From a checkpoint of a small transformer trained on Wikipedia.
Architecture: RMSNorm after each block, rotary positions, no biases in attention or MLP, tied embeddings, normalized queries and keys.
Each number is 128 + 32 x the weight over the matrix's rms, rounded and kept within 0 to 255. Layers, rows and columns count from 0. Numbers have three digits each.

# down: layer 4 MLP down (transposed), 1024x256, rms 0.221, rows 247-313, columns 128-191
# gate: layer 4 MLP gate, 1024x256, rms 0.239, rows 248-314, columns 128-191
# up: layer 4 MLP up, 1024x256, rms 0.245, rows 248-313, columns 128-191
down247:171121102142143162109134117138106142140081142133174167166115237138118097115121204116133117153139089138126111122150155199085183080118137151162161119129091117119158063079083173124073158127099122
gate248:114132145137100170116140150064034175164117161117130105144131186114083105103145142119139130151164086132222093094196138144093148133202088152111149128117086136114082132170138122121136103120156157
up248:111157110149141089149065085123106129196087123127149126114105172157165126157160159107131124127140171050115122130143138124089065112062168130105143160071134119135092112134056120131111105076081173
down248:106118132020181158140128144131150110130167120119128170106110128105136123159141118119145090084097157088152124054119108089082095124149096165178142090134150150175135123116125147078088117191163146
gate249:107189122111140160123128087112152127173132090109125136114100143155176110146117112155114110116139170163121108223105125068142121147201156151127094135100177123096188115111137110128092088174145083
up249:113106107181168143134124165102165096226153093128099143142106120128138124089147106137121114131163181118125175164144151149123180131118168116158085139072126171078160116132114165081184156124083093
down249:084127110084093158108121088169093127115100095148161084146149093106081179152143118101146138110149143112115107127168099164069154107052170158064182103134111100156086155174094066142158179130104134
gate250:108079059121130122151130061159144112100065107111140126139186095096138135101133064167113060087146150140111113100143087074153092162093171080077091136148126109114111075110070100095100080159122101
up250:174154093153169140126096101123114095127115157094126110101088129122168194061143168138182093164128207129088139123094190093207157136137149101087086171134137101120146094157143086127118166163123146
down250:195171149137102135116169113099121120156138084089154156097142156131108168125128106083126184151149148138126194129144125182147068146155108115147148085121151137087174145137076142078030177122159117
gate251:075168114122145163117124131153105100131157254103116131140169055146128128164182126158124120110149118162175137134143093162172115167168119091103156109131120107091110071126155169170162144155096126
up251:184171215141063133128160139145099197101092091147138098106121142151099195078106114101090108155139093115127104123145118104149148132093189155179148135139173105187131119143100096061119138175126099
down251:075109135044148086113152134163143097106172125137133072167179107126081113153135094122126137137179091149102100094106028107174121135156159127105151123151097155099094128102120140143146096105142170
gate252:092095058115117122106179180095136112124162136054128128189110193195123114130131121098107154145109147127116124207155149093141152131170131145117183126117147146113039128132172121091151144117109154
up252:143154162098110187074143123132086140099091188078081144130132100142161096161091114128058130064090148165107087144170150134173128153135071143138120142149112152134193250172102017153155138112106153
down252:090106192092134125150125203140112131170100178094088126097130119092108103134086169136164190144110125162063112098135102130152173128098149079159141123162149111117117146192121148107123136120188107
gate253:161089113134184108135140198154134106080176135205110139125135155075090042069110226137090100116133175052119199121115159132031110177114197143154143167100127135174172202164106108128154105148114094
up253:162075141147189108165089193163119122095181143157134136133118180057075077065126186131089124110140159039095177110152179132025113188095179117151143174087106136176170196169120127153133110154136136
down253:107135084141105140124128078090150109166138131123131154136125114123142140142159108123139127144120132149098103121084131105175144125138097109114093101137151086118108109119143134125112129122134125
gate254:153139087154109093147070153050116078158132129093150136164119162089132151114167080164160103173122105047164110100135129091131085103169121132141127100150126138135133147121110058120166100154187160
up254:117059163132061183126149125136067221169128111111123123168149135134177160122134118086148073135133103123109143124104189088097149111105190086123157121152071140134146117161163156121160157102115104
down254:182184125156166156144117135143152121104119090106160141154109166086099101119121186159120105159101114084191105140125165161108186145167058118079108162139164126173136147119155145118131144119127151
gate255:159104105147069097159102166122155157091172120111111130090146124127127141141137082080111148076113103110104138129105118119175114110136076102068220105110078116115082104201170060180128146102173131
up255:166151163164163148144088151121139110098150153066119108168076180119138131152134117125093122104058114136157153139097142113098131140150109197165095056048164157122184104104091150140175119109135064
down255:084127130130178119152134133119091115093129085192102168106156109164084103108116148097093185113132165104160096149099153079137120162132150155118191155169150162107153147102158089131055132125101112
gate256:157139118144186105152106163130116110086127137138111129099131176131123158166112140111133143092173122095125160115114127195128084183073174114124144166081127068133085156132161103125143183086165055
up256:084108145125094075075141110136094124159165175131083052103122079108166105123118108147124105122100186192148085133100132162116146116138125168140105082134118182110166044062146086077168141200117170
down256:125131130142157140132141148140169143137077117108114169111109110128144104133121143104155138126116083155153107162128125121120144053131114169176122111088146124073156109194152135106077113093168102
gate257:113146153151159091193169201113175129136120164146118092143136104191093168079147147074123139155116135096089093149107135125103113167111106096146188141136126163150079078177115166089130113090147122
up257:085130123064175147166132115127085147173141146088134141129119094117084124108130128113216106158063130154087056148115125153145133080139100120182134108112113116099115111191124101107114105129151187
down257:174119144159104162098175073124167125113172128139149147132171168127104104137076096127165133118134087119156177154156111111105064163155098142145232085099129171130103178153151205126086070160067119
gate258:101144133154125107151053124112088174105179162085178060093162129085074121105071095091090119097171143152148138172125185122116101156167086080138122082165069062142172094124091145120167137150172116
up258:038141123075142142115115128139158069185083137163106068158056124127102098084140057130130185145132122107147182164074105111068116070133151130083071100137141146122117120175124164067121128107114110
down258:164121118133067121134161100123086138153184108100132183157194108131094178127162146092092111108149153123173160146149143171156102187136123119180128134099114120117151143083081161128159197125110126
gate259:127174111084188131138086160156014100168119086199172099114183107189124121142058069115102163152106079147144104161147102132133139156128148122138168120178146080132165133093129096107087166131105077
up259:158116114126098106105090136143175124154102132050108132114073177156147122154140093123133111071127152099100115149144071146115092085171157117177123125106096072141107172119204124138212124171064130
down259:116141125145124159145080135156002174119139136182152182128103132132105123160141091138160139136179144186115108145079149106141126153100153192083145120175132137152136185116100156149077198082112136
gate260:120122032175174131142142067109140155130105143130125153106147150173133144140149075114156104139101134179162130200109189117196152094080150111172164108169118097136100175152146125100067147103081139
up260:140140117166231166124093143150202087127139135106089128027085172175112162180129107095148100135136121098134112107128133142128110162115132126154153122139124149165125150073158116175137132138090077
down260:138153151157148105110114110129110117150158138108176139101128075142024161137114141059160167115104097152115234147164112153145101134123082123145140126143100213104162105086142078115140175128108129
gate261:160126154136146144108138126187088130116170101167125110168111127134176084171116131110144096102077106072103122123133139149137114145140170098073178133086127156143113122174148140099176111040128160
up261:088123071105120134131156113131136127200195110082101078091098065087115166162125157153093163181132181174098149148152154143159113131092121180155107181132111129138112139110124100115095130181118070
down261:138164134108150084069117156152140169103087186132091175121191140174141151089175116050166117091137115083091097131169116144172161116115104135060178126101087103131104154150124079062133145089130142
gate262:129109125119106089102110114138087133122141040140172136126132089124096126123088083158156118164124156101135151157175143137160106169105174113155133148136147190130112119079122099191212120235127134
up262:126126138114136168112168125077172190148116119158067131130142159095039131122110120104136150144155160143093095138066154127100139145102097119133118062101113158151112115158186097150128194100146115
down262:079135096047142150167118137129148129122092113090094180187089160139100124171070169138173113152083141126119105129159111118164158076106129120062153125157131131113120113098170140081084088113089130
gate263:172128092207136158127221099111081124125154072110188165119114129139211145166108147197118065151116180095153142126116155203131164110096129087123190141132118169158112143159110098196076158159145171
up263:117113101119179062104129119111153103104193111151154168131145130135160125057171109127121106133096145077071155141103145162115146162093178140127153068085139094111144141132099135141060130139129159
down263:139110149177105187144134168189129182143119121128129091141138100101114145133087249083123110150106096190152119110099090061141097134137155104134113148122150171147094112154197161075151133084126136
gate264:153155105180099148098164188084150123178157117140140130150144053114137178137112113096090151044121092128097158142152161085092144181182125121083176140143105175138118150158085131169095199142140110
up264:055098095126130140089078150137047142102108196146159116090115154161067092162102112130146102137118135150111037142154116134122161133165138092141095097066082077139106102139148129137173133103131073
down264:077148132102137080043191097164148138143128143133104087102134113109161121110094175161138157236132205128125137109120020138051117082137146095204143121194162114123105109080141160160108102101133181
gate265:126122084135108137126149129123083122076102107099104131135136153114149171104101166136127123150188161093170103128116165104084159101117107141130145146152146102144152137183124111131137089147060136
up265:162149108191150104092085214061188123139051085121083126136112144066125167126103128145116183116176102143106111167138102103147103121138117134110163129038169153206157147155124109134116140134088137
down265:154136119125148093153084137098085187119151140115100116115158096118143100111184104148164096162064066122174138159148098149122140101177160137104175130090212049114129169156099143140147094128130125
gate266:172115097138130080089110120085083168161103103187154125137149196134147109141135078129124164132071125128134121210155109087179092146131128184078075129145093129089113169166178059114103205140147190
up266:149185115085080157134115108052129123143156135112122093134122142141128078064154117094115141093123137148220135082103131144183124112136123114131079143119124082165141118172109124093109136132138145
down266:084112124178119133109169185135149096115206185139126142151132045060129150154096197183133097142072144104117158079049121177073139065106151136110143168129144152121099105096098165065136117090162084
gate267:126051141135158172212185069138124161067187090130146182198138093151097138090096081117142113054201100144112094099124203164138125141145114147107160145178194143085102113158135085135152128114113150
up267:151190132114115148093077194128120127171103129178170126112081139183123149104152107111129173167145143148100118193163065149146153150136181107127111138115147096129127098092141181137165160128122114
down267:154093154201119147129111091139079161172114214126089133130124132144161052147144162081194173176059170192154246132175188066134151205102133079175153121133137090133150126062135123171038175124103108
gate268:137081057139125106181094197145089137097105156128148129174123155118157134144191143162127133147147168130115136147156094104203118114100168098164134101127120060132113092115150108093160138123121143
up268:156090123130098131125131114124135109053158188170096129132173145117215182202124133176137089155089122131068161161144105141174071125083163141109168088124131117108145190065174180118128171165163151
down268:105135116098171141063134115164110134136082105073083147163136093133111138085077141126135148151121129160145136091038150120116139167171080099140189163177165180130144139112130103154136082138082047
gate269:125132102163137122094181139100102140108124145107118148128135151166133148099140121106157107149146141103127107131134117102106161141137144135123106142135091158113118153129127135138103127152126114
up269:117163107141144123116188111108111172155155089110110119137093191107185182122142161136146113153142178147153126143166144145129109160200096167163122127131109123131131140149141114161108169130093134
down269:133069101129145140190146103121157081151096167140180093141102214136141107160126127057174111160146175166107167108149142089102110187176091151176077125079133129096164103153121130123109147149104137
gate270:121151164094124183126136126126176100137097092130108134093074140148156156113137165174116105170112138139104072131127124131172101093126142109127141127154086099107155144127102107101141066131124111
up270:070150136150102106162132112095087138119160137110134124155161049098199091136069105126098100075163122112142180132152119101080157129107129138125125173034141115136144091094179113157137136128115133
down270:151124106107149136072174165134039121116141163088116121142128158153147073158131130102102155125133116140161181135148120132129108145144161124093127126110182112087116141176137211140143069132162144
gate271:163131163140167121148175076157108162104021129151113158149103104081075127162086135131163145154132148101131133112141147149143124094123116128143130133134114126131152099126111126088071164156148164
up271:162167098117115131094150106164149171159116201116130142098146091156167124116156085125109148176120171153108103153121130106136136172128129119152184195192126099125130146134173153144093107192137079
down271:058120102115091127204127130131149086113147107139112104093128122155128134050097127141131140172129088113087121172111140184146141095125108105107098090134189131063164126153159119136123058165120106
gate272:136082107124152112120134120143119108112138118131110121149168126089163096124093122144134115068133154138124099155139104127094136111086168160165163114090126133150101139153129095113131110112143113
up272:135199130075099137102215127079093127141125121161129120140129108172089099145137133133155080123139121125089155130134093057157106142133129095091106119152136095076106143115168133171142130166146137
down272:114112165105069105127131119092133086098108127123138120066110097136115107098163134108130068169230144093049133094139092120100154133134088105255093141092093125144192141116145128130080132114115091
gate273:163146097112102173189146184119109130107126094100125124128100103173139096112166177056129154184111166090159145147158192119151066153161146141113083077155105122092143050110131157056166114123128122
up273:109153218182102052135149085129095140144148200100106143130197044094107159155126070199140136114133194146103088105098046111163136159117084130111139123142161137149109110109103067141108149121130085
down273:122168108029168133165156186191117123080048155151160096130098146118174112169095159130097101119082155153104129103130115116101113123106091136171179136150107086115161150120074167133078150095145107
gate274:114166146124134161109155158160160154179153155149131148122151140113103175155108158119152134118186151088106115162106157132052132209112042070157139129120141136119123078115167123090103106152094155
up274:109184151103097098090074133135145147165113143174124138100120169095150139111170121103071161060138113162110141112206154161112157189155147104133112106150156144116121056189166136078100084115148176
down274:165077186101117088134123125091101127133170155127109147039129116129128207173083146132118097144135112126136159165111133154096096186131134109107132092192076141160097179114137158159142099171157135
gate275:149107203096088135108108083115084105209130156113163129165137166138138145141172092153140110134089160114167203152090111116140155151138137128143058134138135187168079107113154135151128120103164152
up275:134103092158131075098163149142145154166097085129101190129138056086181117175151139083095150158129142191194077150168152085172103146119121151124155090155095136150065098152134105095138162118124123
down275:135144182114168119096112129114164118154173141143123144125159110142145126189093134080107113075105132121160183122189075214117153158152184124126141137101147118141147136140166110150102209143062122
gate276:170152140132103066118172120113127159166130141100146113121142170179096136106102112153142111119123080095137146136200145080147123089148167118151153106139174173129068149113092131139139146114106095
up276:104072134130101130151103152143109171101127055106157158122118123161145093185209165132069156184116165101099100120141127177117116122148145177087127045057106097113142098104113164153135158126093095
down276:063076089107114117116137091127145101127093060080106099171137114100093100052110167138188091046176163102138129148091138056161127096130130152111157159160160163100126175127140201107145129159090154
gate277:117090169111114179178157105139111201162104120152098098158103127169149119167104138122082091130054098137108097091185161172095062117167206167154121094140114166139146106102156127135073079103137122
up277:093105155094085194102141112129168179149136141155067164126164082137083134161167113149196165116178114166152111107091132121114091170129099132130103154074106170125100148092086096140126110095086117
down277:113169093133111115118116151114175097037111098106169115123098114074146088105104159141128081106141201109126072134156155173140077120142130183141102202138130107077127128107181097132154124140155138
gate278:108142148121137116116107124181091193147103169145110158147045124105112100157125093117135133155122174149131146147141074092152106064159126115083119046091127109138113171147095146077134146124143124
up278:121094103156148129072126095114132118096119144177186130133106098084118096163154137169102190164130122068156117092123173084123125121099152144165178134157098170147126196147146069213121147156154188
down278:069179158139153101124128125122137172109133110128130159100190148091113137143112113126138144152132164194076129084154106151122185115149113085069113090114091092141106093055105153101155098085127129
gate279:118142099098113108124161106135151197149155152146096192085159173155136122083164190096120124120119118142132152137144127166078122131107186104176103143069039095119146130150098122153140091142073155
up279:138156116120125150130157179145150144139126087186133122089159116069196102116098144146184083103134088151173142143107126180095123054109137190071113093110125116110090072083088169147184159179184100
down279:105072080131072130087121186150159114152093134139119146082116075120129079146161121151077139129122159128166106119132122066163107216078142145150125194083144163086146179167079075184118155129050122
gate280:080113111139102153097203075143080192121082119090126113128144074123115104102129028118147074113165123130059120167177146071192124141078104079171155106120130123142096132144087132146127111116151193
up280:148036093093117173131158171086189112109174089053134140169174097143087121086068144140127150133162089144131062137174106144113113084209109184176106129110128137093119093014097167123126097165137153
down280:180115171122136102101139145147069098139128106135154153162182134115128140130088084178126112182103136108139204118170084105141122141107129156051184140131178103101136163133128161122126119132191140
gate281:106096110129116144138185161131188082042145095152131130147141125173160145134104111186142123123195115130123061073148164110128151210154105072134096114122129121099181138095121114141132112166121135
up281:195163132162119107103064162131163128090098156125123143136052174132068104168098126159181117065189143138077147114147107127089149130101152129085083170124046117143101137121160064162108175074107137
down281:125093084168171141186164144144108057081177167117127163184103107094114129175102157158117174160149109106135133085084111143122151177106098145062180121093123147175116151143079100151157105108145110
gate282:121065126100138125116134130066173113129150112143112153129125141122166118088143106126095152054182055189125150128143204199140105150144138139104160185113123115091162200124094142153105170108109131
up282:160185154086132186144142116064096150140071134110114123127057140118088072166124110140124088119067144079138063089149100095105149104127137120147129168143157109108144083099090136100143082176111151
down282:167113117081137090115169130103121151090086102147131149120091156075119070167147113094147150170152185091135129070161129080122087154130130146094136134125150136095161084114174179069124205129097103
gate283:112110126109114092102166101099132121137113106167163094134154076161093075131082132126105103177156134135090102161150110132123087076123166142104189129156070156177094106157140129127127155140086126
up283:149131122185149176191136105050100094149184188157142155115151144135141166118102121147174105124105168160148086128101111159184131121127119140120068161092189146046112139081111161106118098076170187
down283:117174128103093110107092131138106192138100109110080077100101126160095152118111158117117156131140113146176133137137150175171135143123131126083133122136131122188153120131155101175122131163110066
gate284:179148164165200170126092112140153081160135170182118167167111155151153101170108172107098106130174127133131076176092127145145109157095141136118127085142097169133103100121082105168104164103145140
up284:131138069151145194152140131151148119128112104121162124129127198130146055148147146101112108126127105123088118102124099083116147145129182126189215061122134118081124113121159058113068109094181110
down284:145137169133155124134106171047131171159188143183109064135091077115045130204103153104140193070097171147150152141109133118080107188192143117129023095135064199101133121103123127089153117116157025
gate285:089112120189089123095163135167161039106129193159069133096072168160114098144133132141080064114122115100142167161125102108110148097058161126104107123125150141140134131166141093128140133092126094
up285:119172116162123181123097183132140160092132172116142122149135115146117140126164142097110115175151149178104100120100126111137135128171142101106123125153159119152109200114139162101106073133090140
down285:091101097184108160133144117147080059137123130167108156094140111132116187153149131107131108159149092120134129129102074105141214069133133108106133150112141065055118156171121089133167175114150090
gate286:139162126059152149084134130105216130112158131165117125145166110088141148158109135136154099100167098128164116136182119143107159195128154163131164174167189120118074169088132137103140111096145087
up286:116126119130108107154184158171102096120146110076143156186104093135164135129097145120151154136145146112170150164097124057170147105114125142148128157119100117146155124116141132146124125151114067
down286:133175066132148108125131147113141170143151111131122135097142130139098140129175083054135140151144156154123154099098113174093094108107115151138139055126134133127156108148150163119114122203130118
gate287:109144130102133095132161122145121144052135109189134077094129164138122147161116078142130175133102117123147092135105096116142115109137119156060124115189144164103121111127163092115177077096101127
up287:113153151108157101137140104156122122101098126171133073130132154130138120084122090158162106100095115123121144136125120160156139106172153156155146116147133129067120110136153098132137158142024100
down287:158110145155122121097074169132098231108160142112086240076122146177132140107122112113093153109140144120135143142146137108085141153115132115119124157106112079161145147139176184107123128137117142
gate288:143091124113129193105102101153118190092153123127174121151084114051094172185094111105147073122126078115175080108145108171153165124120145125136105038107128163151137152101215074090145111181145151
up288:188113125070078062145101158141144192147105107160126092109160160092118106093156114145114164153163112153125085145114081080234139152038171121152111184130134106140120121091099203135159196166106138
down288:130176193177169205142122094118169105134072124143166084110131135101167132164088127161126105156140078115117142146138125135121118192118113128183170171050112129144125104091110103182117125061195141
gate289:117154131125108148184139187151118128118142087152096110138081129156102137167157085128168188156070136140136126151095143185127156104074159130209125074123172119169114111132131106075140078115187133
up289:159137108129155118069095121129140130125164107117120114152165108142118100123091121031153109179108131111076142173108148172158176154125142166128128148118141083109111145093099139106103170135137159
down289:150094149155163091140138113094148120128115117120173148085086101146110071116116110174097058152175156133155073108103121153062133070126126106136140054143114210119072087109120141100165156120105084
gate290:134148040113121092166144112182188148119109173140110139138100133102137120163084059156161108094100115124100067101111190084155084119115168066125125161157092159154141137138138100117091087115067130
up290:126137129053112166119181124150147169074090127122168147119113157172158113128105096134119092122129149135141113143092112124182098132126151121132155119167115131148086139167171173140148120146100105
down290:185022194193144128130090166155175106194115158167083149137157095130150088105176166085129135092152110149123158074109091118100176106131120130168115094119130169107163114167128153102112160106131114
gate291:103144127149140092141073036152115150159111105080120113185147137162138186159218129105151112160152148125157110092113147210170087120139105112129139153096087111119133113091125117112119075104162136
up291:139149158112140151121115177110045131102132131156168110127130123164129108092092114069076137076120141142123131131161101114075105124071130157188150123161156136129169179199152141154070157119116183
down291:062151133102119142150142106145166100164165096119174125110119156111143122149111138086108137178123130117100185114057074099128135089126115094108157115167113137180119115156162132107153146110072169
gate292:147101101117144148092105119090114181176104165154117133173104192159154107164074099149113122129127135167083170159124130145148111124166191095111122137102151178122107136188121174102084123104074090
up292:123119049123111084142102162132120111103099137135140145187200115123143107157117096126090226130107101139120082145095123159131148154084127127120142120129212099166152110129141103112153106141132126
down292:100106099183136133120117117091144124164107167131157132155155148133211138112140095142188154144138121170110187118158084138150115127118117086164125127148152152118140172174107157036166128117110172
gate293:122123159149115096092139125158140098099152116124167104177114094134092148062080131115139196139119169172170150141145135102124072106112103132104137124127182164133147103104112151183112142082103135
up293:099066095088093214151150108149166174110156103141072130151144121135147125114181144128124106105184102129169125138095154128161078127104092121115161134121193169167120123120093122144100121142105089
down293:106106123122111134151109162069137154136116106088097139164143121150164134115149158142088157118133120138130175190144108124128156109157093107129104098165153114208140130114153151208086149136103173
gate294:163084102142140093158154112129121125181088105102100164166120165121128087107155161110080160125087156110168152131194101095037106114099142147133123133119150143182141189109168176081128132190131133
up294:136115047130123100114162153130150130099152162125125148138109155132187122091145092121181140135095064154108093150059187132144135142144096063172104107163155113118131205069052175118147200107126195
down294:121188138105110119107114102070135147091079132175104091124123133081120138150133122115132125092127090093085167121198142133082164120095162088130115101107120158131207129120164097074191142156134121
gate295:149112057119129140161126172117054117142150142169147149141103147125176120152067125127151174073161137128117120151113119076121180105143129101191096152028105150132110135132172097189150135107127161
up295:142096099113123110156121074126104131098125127132145113165103104141138169155140158123112102096049135053139141092128141065102103097092064135143121093159171056129143233081096110123152113180107103
down295:116096177149153154129137142155053139138080162139081122100142119175163089140099134103134146140109153132092236097121122144106172131159158138130170114090129140124105072100143129120101131142145122
gate296:122144135134104181080112091093178127155113133111125159156145104131062145157166127098107119147153194141143130105133137173139115084120147121131118130085199160113159142153075155146130116114149066
up296:085175156116144180181129119126126189182145096127190096129145103119160118081103161134102141120086136147165084134099110113105075122103100146090180151105120088109077173111185145113132124148198141
down296:134118096119136081114171126171139144165101046091048140173140181126140157150148104105121143104152144120156139165118138169139152129167141152176165124082187153165167152116097095147097145150122115
gate297:181146131160125119178080071165138100170082138119155125164065086105085162140096092106106142144146108081168140121114141110144139085138093155127088077142125135184140099163114128119153152067133158
up297:085090079056118132183173131111169131096180147118088133103172141171128086068131100063153130130104122154072103155127110162055153164162092139145134125111094103115128135103090143153157080146147147
down297:103123123105167183154150179126085123089108134152199135218123154146135110117079110138156125166088154183136043136175095118132111052157130172174182075168125117183159125119113100097134143078181118
gate298:121140130059072130129165089124116108113173193105166154135145124093137157072205163149113112196156178119116073164237082111147119116116139181090088166144132066137124130145142174188194177124112110
up298:166115097076142086114112137107087153102148136136200122143163102112122138161095101141118154140143094127160119126193124113138149155176114111135104169087151139187158157142125181091168167172143123
down298:174125150112115153155146186112060134126099115158159146095098123115166150119130105163150122103120090147154211122158087139120144116142165137189120071134113118124141127146108119139110199142163147
gate299:142165157113139107174103067078092147131107122103134096149114090175165163163085136192188044121125126098164175126145096106138068091070091151186131140161131078189124100113116098119154118143129121
up299:094118073130189123128146124108172146151080135102152124147116166170144165121184110077126120076140088146099171116130125145145131159104118136104142128046121119140106104077148068127109115082123120
down299:114141160088088175177153090170135110135115116127069097172123108148121102149080123155161062161132111117156104104169133085103072115186086152119112083101128084123099184151074131129078096129096101
gate300:159122149176212162109088123137140112142119147174134103124138105076082101057157162115099145131105117144159122121104163068157139139175154148175157107198131117168124143170127123086085132106151154
up300:154081108159119108132114130204162111113104092190185108145106158091095088155118172120147165124109177139119096128092083173137050155128130097112197097133093158133200088095030112158174123133115101
down300:098090147105143136182183157040144112183087108039156077102157145107122116169148200124150140124067189093125126144120073098128136076141128058136092159115152192098119098205180153108130158107129185
gate301:089160102139103151180127109131114143115118149139154184122119150066214043127153153097109068108116133096152073139109140143099150104076173105091124132085088102151089139139135147080172099113173170
up301:137093125133106147190141139123089120120137119105174109136151163137095124138202122177060145112124156073138117101124068170121175142122160148161115173169194112098129125104143139097168096094089151
down301:099141139139217110176101119180134056104102132121133148147084144123128139123087116092183098153147153129192167187170119109145118077140131105111149053094130133125125134137131167164143132105177086
gate302:085076111107093139147174151131114158164214171056108172098156108131199141094145110142170140157152147115203186131119115158145128172121159147089089137148132186083106174122193112130133103120149134
up302:102085161066144124162157195139137169091123156120121131083125122126173120087145107083147128129134137114141160098108141160138162153144133145099095155142103135080115153133178097126116099111155124
down302:114185125145086161084081091141143135098083107162137149211116135158153205126135136139096134066094122095157087079141130168131140139113140121159145092093104056107093167198106128116064149164025080
gate303:156081121103178117107057109155101157113113101155197050113094142112127093154123071123162127084181050091102082038129127190108158106188141085108113122148110151194135141206134109099144141152091083
up303:158195107165172120158137089112109110124060123096140140145125106130196063188116173143134065079107133148153107173069158106118141146163126168094134153172142132107125100170134110086126141071107113
down303:148103149129183115179119081111139152123155091142143116071155182106065104074170057121145113075129098078154103134100208148142181158120068120143118109101150159104151150091138127154100124161092124
gate304:124082074108081131126144136134133130094179105166197153119156113157172117166215166105130103086066186104122109135181119111147149163147134172129125079069152099137169100133162097092106111166076108
up304:176110121123144083071126134209118131140073122075089118166109108111161066086135061147144109131127160082075153185153111135189126151092083149110082100169055191115144139128090143107151148115146129
down304:126110115185140193097175123120097146099134148170139147174115173170122130161168144118107162082171142151122114147107154102062170135135206138082073092050112106150098114094154129095113149140150114
gate305:148026150172124133128092159096103093158114110163144088118106181140113106106087080112138116129141077148101110136104230136111118108101125070074105093057178131152147146154098163131188163157201153
up305:207195110074169153096114077129154144104163115116154144111157145130142149138128110140149015078113082077146143083181141109076128116162126097124113149121109135101203123159101121141133156110153143
down305:098150134134135145142124149115191154162127186128098159101134132129153079140147122132102148098120205152115142171071098130127160178056122038140122105162122111162137099120195097148152122136120149
gate306:119147203128145129180132125141131123109125089115092092101156111100113100146173145104112068120159113126140132192132118130095112154189130097094105128119084107060164098157157148106140116113100130
up306:073173177114155140153142147168165152133075198110119172080133151123097133077110093174136085116166074100195133123113105102100155162160145155119177150138141105152122160153130106101093079117148128
down306:139131154088116125098116115112151155147154180103148099142134107107179127174025130088141151183165108100127135120142092136151126145133079140098122121136143127123148134110119177137127093158153166
gate307:058131119073134127117116060148142072116124088121135137194095176070101141145151071153135094116126158123187174105141131172108130116135054098183120129132100130108161153101158133133061158112201164
up307:147081150120106110085147152157165087112082181086159116088127107111093139101078076194086117136124127158110140077140150154119085089111170133116084111170101127160159117138140125144171070145103123
down307:084155134150159157137089084134129162179157098128084136158063129070170123227131109198135112161176087149123132169140094167098130145089094132175109063133110147115125119127080121121109144072136108
gate308:083165130186133134060107158098119093083097144133155112135138160157141111129102141157133104166100092164147142114083190085090086153153175134091117121060099115125144145069100155121132139087104086
up308:145111126094105107103091179141093122103159159167157184116152123145145092126147132208195154171131128147065137141107111135086158130086146139142106068121083116096140074129155132125138074113149070
down308:133160098104114105144185089148129173202157130115105116145148074123111127166169119120066119101109164107113160120152107118145147123128100137167088124156140137103089115156132108093168114099198167
gate309:143106130073072127087163147104088135147214153090089181211124176159174172162106080114117122138152089055151167081129121123160118107111170069125133139052111120146114166102134100152157116095123065
up309:114122184182128089130111112131162104183123144187165033103122126104124161103080173130156143164111141125140160117086107121100149139122140154124132180183130112126107119156106109107137046124101171
down309:126136168126115151098133126101111124071130178129106166144133082153127062100101081131102169076156119169111070107154087164138125176113093088159145122109158081129151109144125149135134167130143090
gate310:128165138155117163122186099103132148054139112150155113176124091140111115157101167131118021175136154050102170161111150136143155118161151145149153145158116087077160098137200094124104132126138080
up310:156124106142153147102118194132148109112116153127104148116139101092181157178162129102112107123116098161158115183136089092137085143104080112168119117145118143164125173125109134144113141139139111
down310:165120059162124119187139152138173131141121137132119126111129146146145124133083153135097109080155152068157089083173152172162131090114180131120118135165073075127117169074117111164153144106110123
gate311:138133100114094188115134130134172146149170137162122163108148164124138136126162118136178089107108143154167141185138111198114113119100145129144137093116140130130093064179125156189136137085140073
up311:113125122125099116083106161137168128173152154151108128166141168151140164174145117091199122053170128078124130114099114148071105127119125128121125110089155102106126085184146130161148112103122112
down311:057068094090125105137128123126133097166136180129142113112099133151106112160074192157152148100158112121179149106113121148119157147114087164187150196144093091130144118123119144130146120144173087
gate312:172145093079124090102091156181113146166168141124144156104080150142171101080116133092088099075132050143175123087102112186157102098105145108145123134176167128122146170123131146127108167104122144
up312:149152155109141119152139130171022135048140128102162118166096113172068124100142119139118139227058167107169118126107153176206135137122060060119084228144093118124112155117146194086186091164144112
down312:132138134123150129131146077000110086147100169074171140133153076128149181078133120120140141120149115117160140116206167130078122146139148224137160151136165107119149149129141158138093123163122133
gate313:139127146131133129082152140146106130141147096144143200111101120123111200135148142107161094156138148144147192122079146124132136160088153177133103088142146099102107112125160073132147154140173097
up313:159163129149094144084072158146127163151151131130139136179108125128146126126129121145114130144115102140151123102138186099098157160067124100179163162183110127121174153143106169183106119133119109
down313:118126128109159153184147114105097115117110112147115112130121152132116173161174117102126100145129156192116147136080103117114178069132102183166136155094105128086158104189187135163143163181159105
gate314:175157180132094144178153058150095135132110152227107089121119118100161122134071159138077166114110111082140071112142096074172146083137192131140140160113096164100130134107136151088061119091099123